{"head_dim": 32, "parallel_block": false, "init_std_qkv": 0.0534, "init_std_up": 0.0534, "lr_head": 0.00511, "schedule": "wsd", "final_lr_fraction": 0.0, "doc_mask": true}
Each number is 128 + 24 x the weight over its row's rms, rounded and kept within 0 to 255. Layers, rows and columns count from 0. The size above them is the row's rms in percent of the matrix's.

# layer 8 MLP down (transposed), 640x160, rms 0.098, rows 443-464, columns 0-159
size [ 97 111 104  95 105 114 105  90  91  77  93 103  91 101  88 100 115  97 105  92 107 100]
[[124 149 119 125 104 138 144 181 139 159 101 146 113 127 132 159 113 114 109 116 148 154 178  94 141  81 168 143 141 153 136 150 112  92 100 114 110 129 134  93 141 112 152  75 128 108 111 136 183 162  83 116 156 170 124 135 134 132 140 128 144 155 144 144  92 117 133 106 105 125 159  96 127  93 114 158 133 138 136 124 111 125 156 112  68 168 116 110 107 129 116 123 104 100 128 127 136 152 169 146 136 136  94 103  80 129 107 164 135 115 127 134 124 133  98 158 136 123 122 155 122 195 150 132  99 192  99 151 143 125  81 101 142 144 102 135  99 153 117 124 142 143 111 144  92 110 120 122 130 118 136 128 105 107  89 134 110 180 144 149]
 [ 98 145 119 137 137 123 128 120 137 140 151 145 137  82 171 116 110  96  80 165  97 135 108 142 108 113 113  80 101 130 137 140 190 139 102 132 114 101 143 158 109 169 127 158 117 115 142 145 115 153 154 119 105 147 127 101 136  91  91 169 134 154 148  91  85 134 116 119 177 138  98 153 102 150 120 109 140 110 143 133 129 121 164 144 167 163  90 171 134 137 138  99 100 139 121 127 131 122 195 111 107 131  94 153 133 136 159 147 114 155 148 158 147 113 125 185 139 115 100  86 120 115  95 129 103 131 131 177 115  91 138 129 141  98  90 117 145 149 145 126 129  71 140 143 110 167 116 133 123 114 108 117 131 132 106 139 137 102 163 119]
 [106 124 169  92 161 165 121 137 128  91 103 103 165 102 104 149 147 145 130 113 158 110 104  96 141 139 141  94 153  81 133 166 129 108 188 111 143 129 133  84 145 121 156 123 142 105 171 116 149 140 104 132 185 115 151 151 124 123 110 144 142 175 116 147 133 123 125 124 119 166 112 100 136 126 108 160 173 126 135 133 142 108 155 155 133 198 115 111 124 145 121 149 157 123 115 148  82 143 134 177 132 149 111 117 121  76 129  98  92 118 129 152 114 150 135 106 190 125 115 151  88 130 102 116 129 146  91  92 112 135 129 117 111 116 115 111 107 119 110 135 114 131 153  80 138 134  84 141 111 107 130 141 121 129  91 139 129 145  80 143]
 [127 143 112  93 125 117 126 118 190 136 108 148 139 156 163  99 132 136 141 127 130 138 166 128 117 146 115  95 135  95 122  93 136 144 160  75 103 141 132 143 137 124 142 154  93 141  96 155 147 129 168  99  99 162 131 104 112 150 103 192 131  97 158  88 132 107 132  81 104 129 112 160 102 100  97 147 135 125 134  83 137 112 126 164 113 144 143 120 137 121  98 121 107 105 132 155 132 108 147 114 152 142 107 153 116 134 143  99 155 115 112 172 116 140 104 151 146 156 142 143 151 125  78  86  94 136 117 107 111 188 141 178 110 107 173 104 148 138 126  88 154 103 112 116 157 104 158 139 174 116 152 131 118 112 140 104 126 155 103 108]
 [147 151 162 121 109 162 115 113 161 119 154 118  91  86 103 173  95 115  92 127 138 107 150 129 137 109 153 144 113 170 109 120 170 123 123 147 140 100 164 155 113 129  71  98 134 113 154 108 168 132  98 107 168 151  90 170 162 142 166 123 148 127 147 149 113 154  95  77 118 129 123  94 114 122 134 144 137 158 140 171 115  98 109  83 111 122  92 117 150 156 117 143 130 135 145  98  97 143 147 124 101 138 134 179 126 143  87 127 143  99 119 133 113 131 157 122 137 125 133 129 164 120 114 117 148 117 111 114 124 124 120 133 114 120  62 125  99 123 114 207 152 146 178  96 148 139 129 100 113 158 119 130 114 107 118 110 122 140 146 126]
 [120 120 132 119  72 107 123  86 143 117 139 130 145 134 140 154 112 149 108 114 165 130 166 153 138 104 139 118 116 170 130 116  90 146 127 136 140 131 140 117 148 110 152 134  99 140 105 124 102 171 179 117 120 115 136 107 146 126 164 177 112 135 150  98  79 105 122 125 162 109 155 115 124 102 104 158 125 136 139 101 128 114 119 156 169 151 107 125 133 162 117  84 119 136 111 122 167  88 149 123 148  76  88  57 140 154 144 124  94 159 113 185 126 128 151 164 134 166  95 149 114  51 117 119 145 143 166 135 102  89 124 131 131 137 112 102 135 130 130 118 127 143 107 122 110 142 161 126 149 118 160 112 142  96 106  95 139 139 131 157]
 [122 133 144 161 135 146 152 127  81 131 156  88 198 106 114 116 119 107 120 145 120  88 129 163 140  99 112 113  95  91 117 130 135  88 155 140 121 114 175 142 137 112 142  93 101 167  97 128 109 118 104 123 164 156 150 141 140 102 160 120 113 119 144 107 140 144 133 142 107 151  80 139 100 153  83 127 178 107 108 125 114 109 141 162 145 135 107 141 142 116 136 135 114 147 151  48 124 143 132 153 158 140 130 126 126 112 133 128  99 129 130 135 148 117  61 137 119 174 148 121  76 142 137 142 147 146 107 127 172 110  95 133 111 122 124 176 124 104 140 164 181 124 143 135 158 142  92 113 118 166 144 132 140 137 134  91  99 120 119 143]
 [109 138 138 104 149 122 120 133 129 143 130  95 112  89  84 156 122 114 150 144 158 151 113 161  95 128 126 179 144 145 141 153 143  99 118 137 160 115  95 106 137 126 108  92  64 116 136 124 112 138 191 109 160 160 103 103 149 126 134 153 104 146 101 156 155 152 141 114 165 129 114  88 143 149  99  67 133 113 117 135 127 140 125 159 115 131 131 128 123 123 129 117 108 122 120 139 136  67 122 168 144 105 128 131 131 170 110 142 176 170 110 156 178  76 128 132 122 153  74 167 136 130 134 111  86 147 125 107 106 118 122 136 109 154 122 133 152 137 170 111 112 128 102 116 135 115  96 134 123 134 152 139 123 173 121 169 123 147  93  85]
 [138 112 158 114 108  93 139 126 134 164 112 128 149 120  95 123 125 156  99 119 144 115 139 149 142 139 137 114 127 117 135 129 142 134 123 183 137 161 151 116 127  92 155 113  93 123 111 123 130 112 129 148 149 159 122  69 122 128 133  96 123 158 120 100  74 132 118 136 135 182 123 135 116 131 125 104  97 154 106 135 168 104  96 149 165 152 110 143  69  97 129 160 120 125 135 133 148 133 134 141 144 145 127  74 122 174 181 158 134 128 115 139 105 119 123 117 128 113 124 146 164  73 104  77 109 149  91 133 147 136  98 165 116 159 155 115 108 141 161 182 110 107 148 148 108 123 106 130 113 138 173 185 169  98  93 139 104 100 125 112]
 [106 103 133 132 149 118 139 118 148 130 156 136  95 128 173 127 123 136 133 132 159 106 144 163 156 113 168 124 164 145 126 137 139 116 113 108 138 115 132 116 151  74 172 120  65 192  90 139 125 135 121 133 162 132 154 184 129 129 122 133 114 120 139 120  89 149 116 104  86 133 130 182 139 158 130 130 130 118 127 136 167 113 119 134 149  77 114 120 133 147  97 136 103 119 111  95 133 132 183  83 158 124 105 101 133 138 129 139  92 134  98  77 145 132 159 129 131 106 138 122 109  97 125 194 136  90 114 135 136 104 129  98 135  85 128 163 158 153  90 128 163 113 124 120 110  80 112 137 150 138 157 111 150 103 135 115 102 131  88 113]
 [110 134 100 119 158 135 144 187 134 131 155 121 140 116 117 156 147 101 145  80 143 106 157 115 136 109  68  81 141 109 127 117 138 102 128 137 158 126 183 102 179 144 136 130 155 102 123 162 111 133 120 138 107 123 103 120 136 137  94 138 101 174 158 109 113 126 141 132  97 142 134 131 133 116 106 171 142 147 107 101 109 129 116 135 150 115 106 122 112 125 100  97 137 134 101  81  87 153 119 108 166 112 148 150 123 150 168  98  87 115 155 134 101 154 103 145 117 144 132 127 135 129  94 103 133 172  93 158 170 109 131 136 112 126 162 119 111 114 124  98 130 129 154 131  78 117 146 151 140 178 123 135 185 129 107  97 164 177 112 100]
 [118 156 131 127  94 114 126  96  94 135  78 150 146 118 143 106 182 156 135 123 124 131 121 156  64 122 137 140 106 126 136 174 150 180 108 120 169 143 175 105 120 146 128 127  99 110 145  97 131  83 155 139 113 132 117 145 152 136 111 157 162 171 152 108 117 171 103  95 165 129 151 102 112  90 132 141 121 142 158 115 135 145 131  92 104 126 105 120 119 159 127 146 146 137 106 124 112 154 120 149 144 139 136 104 112 100 137 134 133 115 103 132  99 129 116 175 155 126 136 120 144 131 122 135 137 127 149 120 157 121 102 119 154  89 132 121  70 133 180 120 125 135 178  76 129  98 117 136 190  96  80 116 123 115 126 140  75 148 119 119]
 [155 110 150 109 118  94 162 115 156 103 118  78 161 155 114  91 129  97 131  84 151  67  81 114 182 149 153 157 128 138 120 100 128 131 119 136 106 119 114 142 102  72 179 109 122 152 141 130 134 102  98 119 105 139 106 144 135 120 112 161 109 137 148 149  91 137 136 120 133 100 121 125 122 133 144 145 143 100 133 144 156 128 180 176 139 130 144 160 109 137 131 103 112 146 151 102 127 150 143 134 128 128 156 104 158 165 126 163 148 113 128 154 124 137 123 105 156 111 131 121 115 125 141  99  93  98  96  74  92 129 105 105 103 105 179 148 160 164 118 127 174 172 110 123 137 172 144 133 131 150 145 122 114 159 145 100 103 151 106 121]
 [139 125 119 101  85 141 117 150 154 119 180 124 127 164 152 115 119  93  77  98 131  98 119 148 120 149 151 156  62 139 160 162 148 121 104 103 106 116 156 149  86 143 142 117 105 134 149 145 113 170 117 119 167  83 100  89 174 112  84 133 111 135 148 116 145 111 107 139 128  92 169  96 132 148 110 106 115 143 118 160  98 124 112 183 157 110 105 118 125 140 137 117 110 111  91 136 171 115 139 141  97 117 148 131 163 124 114 149 141 167 133 108  98 128 154 140 122 100 150 111 134 118  95 128 137 123 110 135 132 103 174 194 134 146 134 122 141  80 154 153 107 152 133 132 137 127 168 119 135 131 127 120 129 104 114  89 115 135 137 172]
 [156 160 138 110 137 131 120 122 159 119 102 146 134 105 120 102 125 160 128 143 153  91 166 120 102 125 146 159  84 102  97 128 110  98 147 135 153 178 150 125 116 144 116 115 145 129 134 146  82 180 104 109 115 123 110  86 127 109 128 119 122 157 146 147  95  98 136 119 142 160 166 139 158  85 130 123 121 136 126 153 145 116  81 176 124  79 165 111  92 113 131 137  69 146  86 137 136 130 112 109 211 146  92 127 154 151 118 155 120 133 106 147 140 114 125 129 136 120 140 135 128 104 124 157 103 159 155 118 120  95 114 116 109 145 114 145 169  82 105 100 144 151 131 117 116 148 146 110  82 100 152 109 126 136 164 170 127 139 115 155]
 [114 153 137 167 128  98 122 138 118 158 159  97 118  85 104  94 127 125 138 104 177 120  77 135 173 142 155 146 138 145  78 104 142  93 104 124 146 114 112 156 148 142 120 169 124 122 141 143 153 135 115 129 130 139 172 132 151 122 107 109 135 156 128 127 138 158 130  95 123 106 129 101 146  85 113 138 103  97 133 153 134 126 132  98 154 144 135 146 106 131 117 133  74  79 137 125 155  96 173 116  76 135 141 209 168 127 149 116 148 156 121 114 148 137 132 110 123 128 141  86 130 143 204 144 118 124  83 113 132 115 111 126 117 138 136 127 117 135 137 156 144 101 117 135  97 158  95 120 100 122 111  99 128 138 157 113 163 125  92 169]
 [140 112 115 123 120 139 145 121 118 120 103 100 117  95 146 130 129 166  84 120 123 112 137 158 145 128 132 139 118 127 130 114 124 145  92 133 123 100 158 163 122 100 104 115 164 162 154 115 134 104 123 122 137 191  86 152 146 136 126 141 168 159 103 136 114 157 104 114  67  96 152 135 119  71 108 127  94 109 125 132 124 100 125  72 120 142 126 158 131 137 114 163 122  83 104 128  98 132 189  80 146 148 136 176 132 132 112 122 139 105 148 107 113 118 126 136 172 102 146 114 150 122 134 143  77 135 142 107 126 138 159 128 116  95  67 148 126 192 126 135 115 153 158 135 141 143 108 137 162 155  96  91 138 138 167 142 149 156 128 141]
 [ 98 133 151 189 126 159 112 130 153 164 115 131 103 134 165 142 116 106 104 147 111 156 156 122 113 155 148 129  86 139 139  68 121 151 124  99 133 144 123 122  99 111 132 120 145 152 112  97 153 109 135 127 135 113 146 120 145 136 143 132 114 154 130 145 139 102 107 143 107 133 145 173 132 133  94 138 129 171 152  82 118 131 129 162  99  86 154 130 107 140 114 129 103 151 130 138 146 132 118  64 101  81 123 142 108 173 112 157 146 111 141 101 157 167 111 195 134 140 121  81 140 108 127 113  78 124 150  85 105 144  94 140 109 133 111 118 139 122 103 159  80 147 153 160  95 140 182 128 118 117 118 126 129  90 128 145 179 130 135 119]
 [130 106 117 126 125 127 144 139 139 160 135  99 153 137 119 130 109 123 124 104 122  99  70 115 112  82 104 177  96 103 153 142 197 131 148 111 138 143 125 123 136 153 164 120 132 159 122 123 156 123 115 111 123 115 128 181 159 121  82 144 114 158 110 152 136 162 124 134  86 115 143 155 125 154 136 121 140 103 163 158 168 141 132 105  44 143 101 143 100 131 139 124 121 119 130 117 153 121 108  88 121 129  95 113 138 108 103 107 120 136 135 151  88 129 120 153  89 123 174 125 126 151 124  98 137 123 123  82 131  94 152 132 130 156  80 128 137 120 147 123 118 124 140 120  73 116 114 175 155 180 154 105 154  96 120 158 172 103 144 126]
 [124 107  79 137 138 111 153 123 155 142 121 126 163  77  99 124 166 159 133 135 114  92  91 137 115 140 141 118 119 122  97 113 122 167 154 147 153 174 106 127 154 135 122 108 117 124 173 116 150 137 106 123 164 145 180 105 135  82 102  98 105 127 132 160 127  91 170 124  80 157  99 150 140 150 152 134 142  93 134 167 137 113  99 135 134 133 103 103 131 121 137 149 145 136 132 113 105 144 125 197 141 153 123 105 127 149 135  82 101 102 142 134 164  95  80 133 127 118 123  98 106 128 133 118 155  92 144 138 154  84 131 123  91 127 138  97  88 119 134 168 163 137 169 105 142 156 121  93 158 149 118 117 128 129 101 102 165 147 114 109]
 [134 182 121 151 164 160 154 131 123  97 146 106  90 149 111  83 122 148 101  79 120 113 106 123 159 122  79 137 129 126 129 111 118 161 122 132 140 112 118 136 150 156 115 143 180 121 157 136 162 126 114 135 125 115 139 119 143 118  82 113 114 114 104  92 139 166 132 105 129 153  96 120 118  84 153 141 120 111 155 164 156 151  81 114 120 113 148 115 149 121 110 130 126 123 141 104 135 131 172 125 107 160 107 168 139 149 132  37 122 135 174 159 110 160 136 131 174 127 141 110 132 151 140  80 153  94 116  86 105 114 119 132 153 143 108  86  90 123 161 100 122 103 115 147 129 130 134 108 166 168 125 138 128 149 139 150 139 151 127 111]
 [103 142 107  85 109 123 144 158 167 147 139  87 146 138 126 113 128 148 106 150 119 129 139 138 123 167  95 104 176 101 105 133 110  97 116 131 116 118 119 171 145 119 115 135  98 103 156 114 105 113 152 147 148  90 142 131 121 125 125 103 155 139 121 110 126 119  81 129 109 107 174 114 111 142 143 155 131 110 125 146  87  97 164 126 142 163 109 146 118 113 102 123  84  83 147 107 104 154 109 154 170 143 110 111 128 161 147 141 156 159 117 112 112 119 154 112  81 109 157 120 121 111 144  98 131 182 128 120 170 163 143 102  87  99 155 161 123 128 115  98 125 120 135 144 154 139  95 113  98 161 169 160 160 171 121 141 177 107 131  74]]
# layer 8 MLP up, 640x160, rms 0.109, rows 444-464, columns 0-159
size [107 106  98 105 103 106  95  91  79  95 104  94 103  93 104 115 100 106  97 106  98]
[[142 133 111 139 130  83  87 128 165 168 118  96 143 149 122 116 138 125 155 175 144 132 135 139 115 115 140 176 137 143 126 115 157 100 128 115 101 108 107 110 125 158 171 114 138 134 159 121  74 116 116 164 149 138 124 156 137 127 153 134 138 125 123  93 136 102 173 120 159  75 119 137 108 110 144 151  84 119 126 122 103 161 111  95 145 118 144  97 129 109 183 156 114 122  83 132 164 161 157 106 119 122 125 103 112 171 121 161 127 113  88 106 139 119 156 127 131 164 112 106 106 155 114 131 147 107 121 151 101  89  75 163 112  84 138 172 126 169 130 137 158 152 111 111 110 115  82 147  92  93 113 123  86 115 137 137 131 150 124 146]
 [147 149  86 101 103 136  99 146 174 166 140  86 143 125 137 114 126 115 195 173 118 142 145  95  61 125 110 125 144 123 118 100 152 146  86 109  94 134 150 137 125 145 151 135 153 154 124  99 131  85 107 131 103 103 162 145 134 151  91 115 100  84 156  88 137 138 155 137  99  95 122 148 154 121 141 151 148 148 163 148 146 154 128 117 126 143 126  84 123  84 168  96 140 131 122  96 124 144 125 143 113 124 111 124 125 128 119 171 123 134 115 136 168 120 162 143 143 146 154 100 137 155 117 114 148 100 136 150 116 111 163 102 112 132 122 126  72 113 102  87 142 115 143 164 134 105  98 136 151 110 120 142 100 114 145 106 117 182 149 161]
 [130 131 121 149  77 111 121 126 114 116 130 102 169  81  96 123 123 111 121 144 138  99 117 136 134 144  83 148 130 139 135 152  83  92 138 156 137 132 120 141 132 137 187 123  74 127  96 152 138 158 119 112 147 164 125 121 167 131 168 143 138  97 147 106 119 124 126 147 141 109 188 124 127 117 134 133 136 103 170 144  99 108 123  84 139 149  95 141 155  84 131 141 156 135  69 140 140 108 120 110 111 140 101 130 120 124  99 144 133 144 136 109 136 112 123 118 125 126 158 121 108 114  82 131 117 101 164 142 109  98 103 137 158 110  79 150 178 111 183 122 124 136 136 187 127  92 139 103  75  94  84 150 142 170 117 133 127 124 145 120]
 [138  87 133 111 135  70 131 139 127 146 121 100 156 137 104 165 111 136 165 163 161 120 155  78  95 134 100 138 125 116 136 132 106 129 154 128 161 167 150  98 131 147 121 113 156 144 100 121  90 118 184 145 162  93 138 167  74 140 119 106 126  99 124 121 135 113 124 147 156  68 136 173 132 114 123 126 123  99 142  89 133 146  74 159 106 123 135 124 114 149 168  77 132 139 160 151 131 127  85 123  98 118 113 104 135 157 134 105 140 115 113 109 179 143 181 141 169 138 123 123 160 132 138  96 151 131 158 112 129 100 146 150 143 146 138 141  85 137 157 146 109  92 123 136 125 129 113 157 157 139 112 131 146 106 144 106 131 147 107 164]
 [129 128 136 129 138 108 146 116  98 135 131 116 125  85 114 183 102 191 116 102 144 153 132  83 136 130 146 103 175 131 107 144 144 144 108 137 137 171 114  78  86 132 143  89 121  88 113 123  88 154 148 107 110 119 108 132  92 133 110 125 121 114 155 133 108 131  84 176 110  81 146 133 105 158 157  98 133 141  76 120 103  98 115 115 126 123 104 115 131 146 139  95 172 147 113 130 110 116 133 151 155 113 128 102 111  89 135 143 161 151 139 134 133 157 120  74 184 142 135 142 175 144  93 152 167 123 118 124 113 159 136 131 161 117 108 172 152 173 115 170 128 137 133 141 111 129 119 109 126 104 159 122 155 136 119  98 120 108 142 149]
 [155 140 109 156 150 176 138 138 131 152 110 117  94 144 116 139  97 137 157 141  96 109 139 142 174  88 144 116 147  99 130 200 139 146 140 149 109 147 146  90 114 123 120 111  55 148 115 124  76 140 122 105 132 150 152 137  80 113 106 124 127 110 124 146 115 123 116 146 134 115 119 135  85 155  72 131 120 111 156 159 112 155 129 125 122 194  96 145 152 146 133 154 122 148 131 135  91  90 133 123 125 172 162 115 105  84 135 147 129  91 135 129 137 112 107 116 115 138  99 170 141 137 126 148 140 144 115  97 130 162 134 155 140 176 133 152 123 141 107 104 136 112 110 126 115 167 116  96 134 163 141 133  95 156 157 113 130  73 105 116]
 [140 112  63 132 121 105 140 134 107 157 159  98 129 120 132 115  95 105  96 150 161 116 111  97 124 127 171 121 127 146 120 163 152 147 150 107 143 130 144 148 174 140 129 132 106 161 133 141  92 115 135 129 107 139 164 164 139 149 109 104 142 114 115 133 156  99 103  93 109  95 165 134 128 105 144  89 126 144 123 118 121 140 103 165 133  93 127 143 127 132 178 182  88 141 121 132 119 126 132 136 102 127 159 118 123 133 117 130 153 105 102 121 115 142 179  86  95 150  95 114 151 114 100 129 162 132 112 151 146 148  62  82 141 126 136 128 110 199 151 101  91 112 121 160 132 101 106 160 124 154 114 143 109 188 124 150 117 130 104 139]
 [141 137  87 116 102 135 144 158 115 128 162  97 113 132 143 154  90 149 151 113 123  88 155  50 126 151 131 122 133 174 116 172 137 122 127 133 130 155 125 104 140 166 151 104  93 148 136 132 132 127 116 112 134 147 166 133 120 115 177 125 120 150 122 146 142  71 132 133 117  80 133 127 117 124 117 145 174  65 126 133  88 162 102 140 125 152  75 112 110 156 168 112 131 104 125 122 112  99 129 140 158 127 179 107  87 126 140 129 158  90 109 135 121 138 167 112 115 125 124 125 156 131 142 132 139 127 128 110 167 128 102 118 109 153 111 156  90 133 181 114 129 122 113 131  99 157 182 100 137 102  95 127 146 171 160 139 140 135 122 152]
 [142 156  85 139  95 118 133 125 106 156 116 125 188 104 102 141  98 120 144 109 117 116 126  95 128 129 104 126 113 152 141 154 154 100 164 153  97  94  74 121 136 150 147 113 113 138 134 119 132 157 159 150 114 133 175  78  92 132 119  79 128  93 118 130 142 113 143 124 183 111 110 100 142 103 178 159 144 137 161 143  94 153 129 120 123 162 131 136 104  84 127 147 108 135 101 161 133 124  94 178 137 114 134 112 151 123 122 120 149  99 138 119 117 158 115 125 117 161 129 136 171 136 102 160 102 132 156 131  81 149 127 147 137 196 108 132 118 129 137 155 109 127 139 144 147 158 173 129 117 113  79 108 117 154 140 104 181 141 129 132]
 [146 158 140 150 113 110 137  72 134 162 134 117 139 109 151 126 126 142 135 106 161 116  99 131 130 165 147 154 116 136  94 131 129 119 101 132 100 113 133 101  94 109 109 157 105 159 139  86 132 135 134 109 104 142 143 139 155 156  76 116 142  97 102 137  80 131 102 153 159 115 141 130 144 125 174 125 118 126 141 157 159 108 117 132 124 107 111 131 170  63 103 154 131 106 139 143 164 137 151 119 100 124 121 129  79 117  94 140 125 112 113 102 117 138 129 119 135 151 118 126  89 134 150 180 128 128 143  99  75 120 118 133 132 103 124 189 137 115  90 141 102 143  49 125 153 132 126 160 159 126 112 171 102 132 126 182 123  97  94 156]
 [123 109 114 137 115  94 171 159 123 107 114  94  93 121 106 117  97 146  88 144 143 132 134 114 155 147 155 119 161 106 130 145 110 124 111 128 173 198 136 125 134 125 157 143 134 127 110 132 120 134 199 132 121 128 123 106 160 166 137 146 122 146 108 109 124 144 140 196 121 136 113 160 124 102 116 102 116 151 100 112 158 130  96 112 142 118  78  90 144 129 174 115 149 144 115 153 133 113  98  93 120 145 125  83 164 132 147 110 120 116  93 135 150 136 148 158 115 139 126 123  92 132 103 165 144 116 130 135 105 118 143 179 153 103 162 158 133 105 125 120 108 104 107 122 144 101 129 102 122 213 157 138 107 120 135 151 153 112 102 174]
 [143 124 138 146 119  82  93 155 168 149 171 121 140 149 152 120 115 139 120 114 127  97 112 128 157 154  96 120 124 141 102 159 119 128 117 175 154 150 138 111 145 124 138 157 145 124 144  69 115 114 132 139 172 126  94 128 127 147 144 156 128  96 124 139 124  83  99 113 100 114 112 133 165 115 164 118 132 129 136 162  78 156 143 127 105 123 141 105 137 171 156 161 112 173  93 145 127  91  48 146 101 144 143 122 132  72 156 118 128 117  88 156 118 126  69 162 114 135 117 140 169 128 119 123 154 133 133 122 134 148 152 133 144 129 115 106 114 116 143 118 126 162 120 128 149 133 106 109  81 131 134 150 153 154 177 190 140 123 123 152]
 [131 198 147 146 131 114  94 116 109 143 138 127  96 137 127  92 155 123 128 179 179 131 179 139 102  97 137 135 108 179 120 162 114 100  57 133 109 101 164 103 115 158 117 140 124 156 114  71 152 136 124 120 118 134 148 132 149 156 121  95 148 125 116  94 143 118 139  92 143 108 147 100 160 132 154 141 108 121 129 143 130 128 106 135 152 135 100 131 125 127 153 130 148 112  92 181 122  82 163 125 113 135 143 133 143 101 100 116 137 104 115 145 114 136 124  83 118 170 114 164 119 159 122 130 127 109 131 101  77 115 111 124 112  93 108 122 155 169 144 113 138 140 128 134 148 111 133 133 114 116 116 104  92 168 186 121 149 146 168 151]
 [ 93 149 102 162  88 111 155  73  90 174 105  95 129 146 128 137 185  90 172 156 177 132 113  83 103 108 139 100 127 132 120 129 135 140 155 121 124 160 157 106  85 129 138 125  99 151 134 124 116 116 187 120  84 114 111 142 150 140  92 114 162 139 159  98 146 114  98 133 159  74 113 182 127 156 131 142 105 125 155 102 123 104 114 150 120 159 146 143 110 121 137 137 178 125 119 130 135 154 134 139 137 148 112 112 115 151 138 105  96 134 169 129 109 130 131  98 110 140  95 156 129 149 126 130  92  83 110  93 112 145 119 116 144 111 138 110 142 176 152 132 134  89 127 169 123 108 122 129 126 100 108 143 158 141 126 117 118 135  93 113]
 [152 106 173 116 141 159 120 135 117 112 146 119 151 168 124 145 135 113 124 153 161 141 192 113 117  82  73 108 135 141 148 109 137 124 101 113 132 137 127  97  99 120 133 129 153  67  61 102 101 152 159 113 115 119 105 117 128 138 143 136 135 155 136  85 104  85 100 141 121 141 188 169 114 174 149 132 120 146 132 113 115 120 105 149 154 147 142 120 141 163 100 124 134 129 137 130  67 106 154 134 139 158 124 118  96 109 139  91 143 108 146 153 108 121 164 141 133 121  87 142 128 133 121  87  96 127 147 123  99 114 158 167 117  74 137 110 135 129  89 130 160  91 111  99 155 146 125 116 125  98 130 135 121 130 102  84 144 140 142 109]
 [136 115 150 141 133 133 118 131 147 144 151 139 139 108 114 110 144 132 104 181 168 141 171 111  92 140 145 113 191 143  99 122 111 126 120 146 105 136 168 146 138 135 126 176 161 105 123 119 134 106 136 161 136  99 137 121  91 140 129 132  66  80 159 124 130  96 142 172 121 115 157 157 155 142 127 101 123 136 144 157 116 172 111 120 130 147 153  83 105 118 139 119 139 143 140 102 113  85  85 136 115 104 143  96 164 129 141  94 157 133 131 103 123 149 124 122 179 119 147 135 185 130 117 128 163 121 169  76 131 134  95 126 119 141 135 145 120 123 121 107 104 108  76 122 127 145 176 117  86 124 124 101 125 146 153 180 141 110 173 134]
 [124 147 101 120 147 107 133 102 109 129 112 119  91 111 176 125 130 158 151 134 114 101 189 113 130 111 165  90 112 182 164 171  92 118 157 198  81 137 150 140 125  93 177 121  98 122 139 128 108  87 129 160 134 168 197 149  99 132 123  63 126 130  92  95 142  94 101 112 106 131 130 143 124 122 119 110 106 123 104 141 119 138 125 106 101 137 130 133 166 107 118 166 133 144 127 168 139 115 103 150 145 144 145 136 134  83 144  85 129 173 136 138 129 158 141 146  96 114 151 124 109 133 114 136 115 103 150 120 100 162 107 125 119 142 109 117 125 113  88 153 116  98 159 109 121 110 108 140 110 140 133 123 142 145 130 147 156 145 143 124]
 [150 101 122 130 147 146 138 158 139 135 176  99  98 111 161 182 138  91 121 176 140 117 119 109 109 109 122 109 107 131 184 117 111 133  95 138 115 120 142 133 114 170 103 107 135 142 141 101 125 120 173 120 143  85 108 123 123 125 160 129 108  75 132 114 135 102 105 143 146 146 154 157 133 160 151 132  98 110 159 146 149 111 121 169 111 103  79 120 174 121 122 161  96 112 112 155 131  58  87 127 119 101 109 117 117 133 111 117 145 164  97 146 130 123 179 133 148 137 132 182 153 127 138 109 163 139 122  96 138 143 102 123  85 144 143 151 147 121 150  99 149 116 125 125 124 100 140 131 168  91 105 138 121  96 140 129  86 114 171 120]
 [159 148 133 100 126 132 111 102 120 171 142 135 104 172 119 127 131 129 149 112 200 158 113 103 127 141 144 120 126 152 137 128 133  75 139 120 114 114 143  98 119 146 147 125 107 143 115 129 146  94 170 133 108 109 103 155 138 145 116  66 165 120 118 113 129 116 160 116 163 102 113 121 143 108 152  94 146 104 128 127 164 106 173 108 148 105  75 100 115 107 141 128 137 141 135 138 128 139 142 159 106  98 156 108  92 108 107  65 138 157 133 138 161 129 115 133 109 146 155 139 136 135 126 140 103 108 117 158 153 119 105 149 124 140  70 142 143 109 123  81 103 164  91 129 195 140 164 125 123  95 115 118 144 147 182 123 176 145 132 139]
 [183  98 136  89 123 138 115 128 144 150 127 119 127 168 134 154 126 132 154 140 145  91 124 135 173  70 118 111 127 126 133 133 116 107 109 140 129 139 106 107 121 130 102 136 124 152  62  94 136 136 129 112 129 135 139 160 151 132  94  88 122  81 149 142  88 100 108 200 122 164 134 114 142 107 162 112 185 144  99  89 140 146 152 111 162 107 119 138 136 127 167 105 149 131 107 110 107  94 119 127 117 115 146 139 106  70 123 110 148 150 111 161 168 172 149 145 156 128 143 119 160 129 138 145 161  90 118 103 120 162 154 110 130 110 119 139 104 135  96 120 144 123 118 135 132 131 122 107 116  93 110 128 132 135 187 179 134 108 107  94]
 [131 109 139 165 104  95 150 140 126 109  69 106 129 119 135 143 112 107 110 149 177 161 153 107 137 164 124 127 167 113 105 157 141 135 116  90  96 116 137  98 139 179 147 146 103 112 136 121 129 100 151 130 104 127 130 126 115 137 121 131 136 137 153  91 123  76 162 155 103 116 137 158 101  77 139 177 150 127 114 166  70  87  77  93 167 125 124 134 127 108 147 139 158 106 163  96  90 125 125  97 150 113 127 134 154 101 138 126 107 141  59 114 119 129 153 113 122 153 137 112 133 156 113 135 120 128 158 128  89 156 117 142 102 112 128 117  93 114 132 113 114 117  94 140 105 143 132 106 117  99 167 113 142 138 191 111 141 142 147 139]]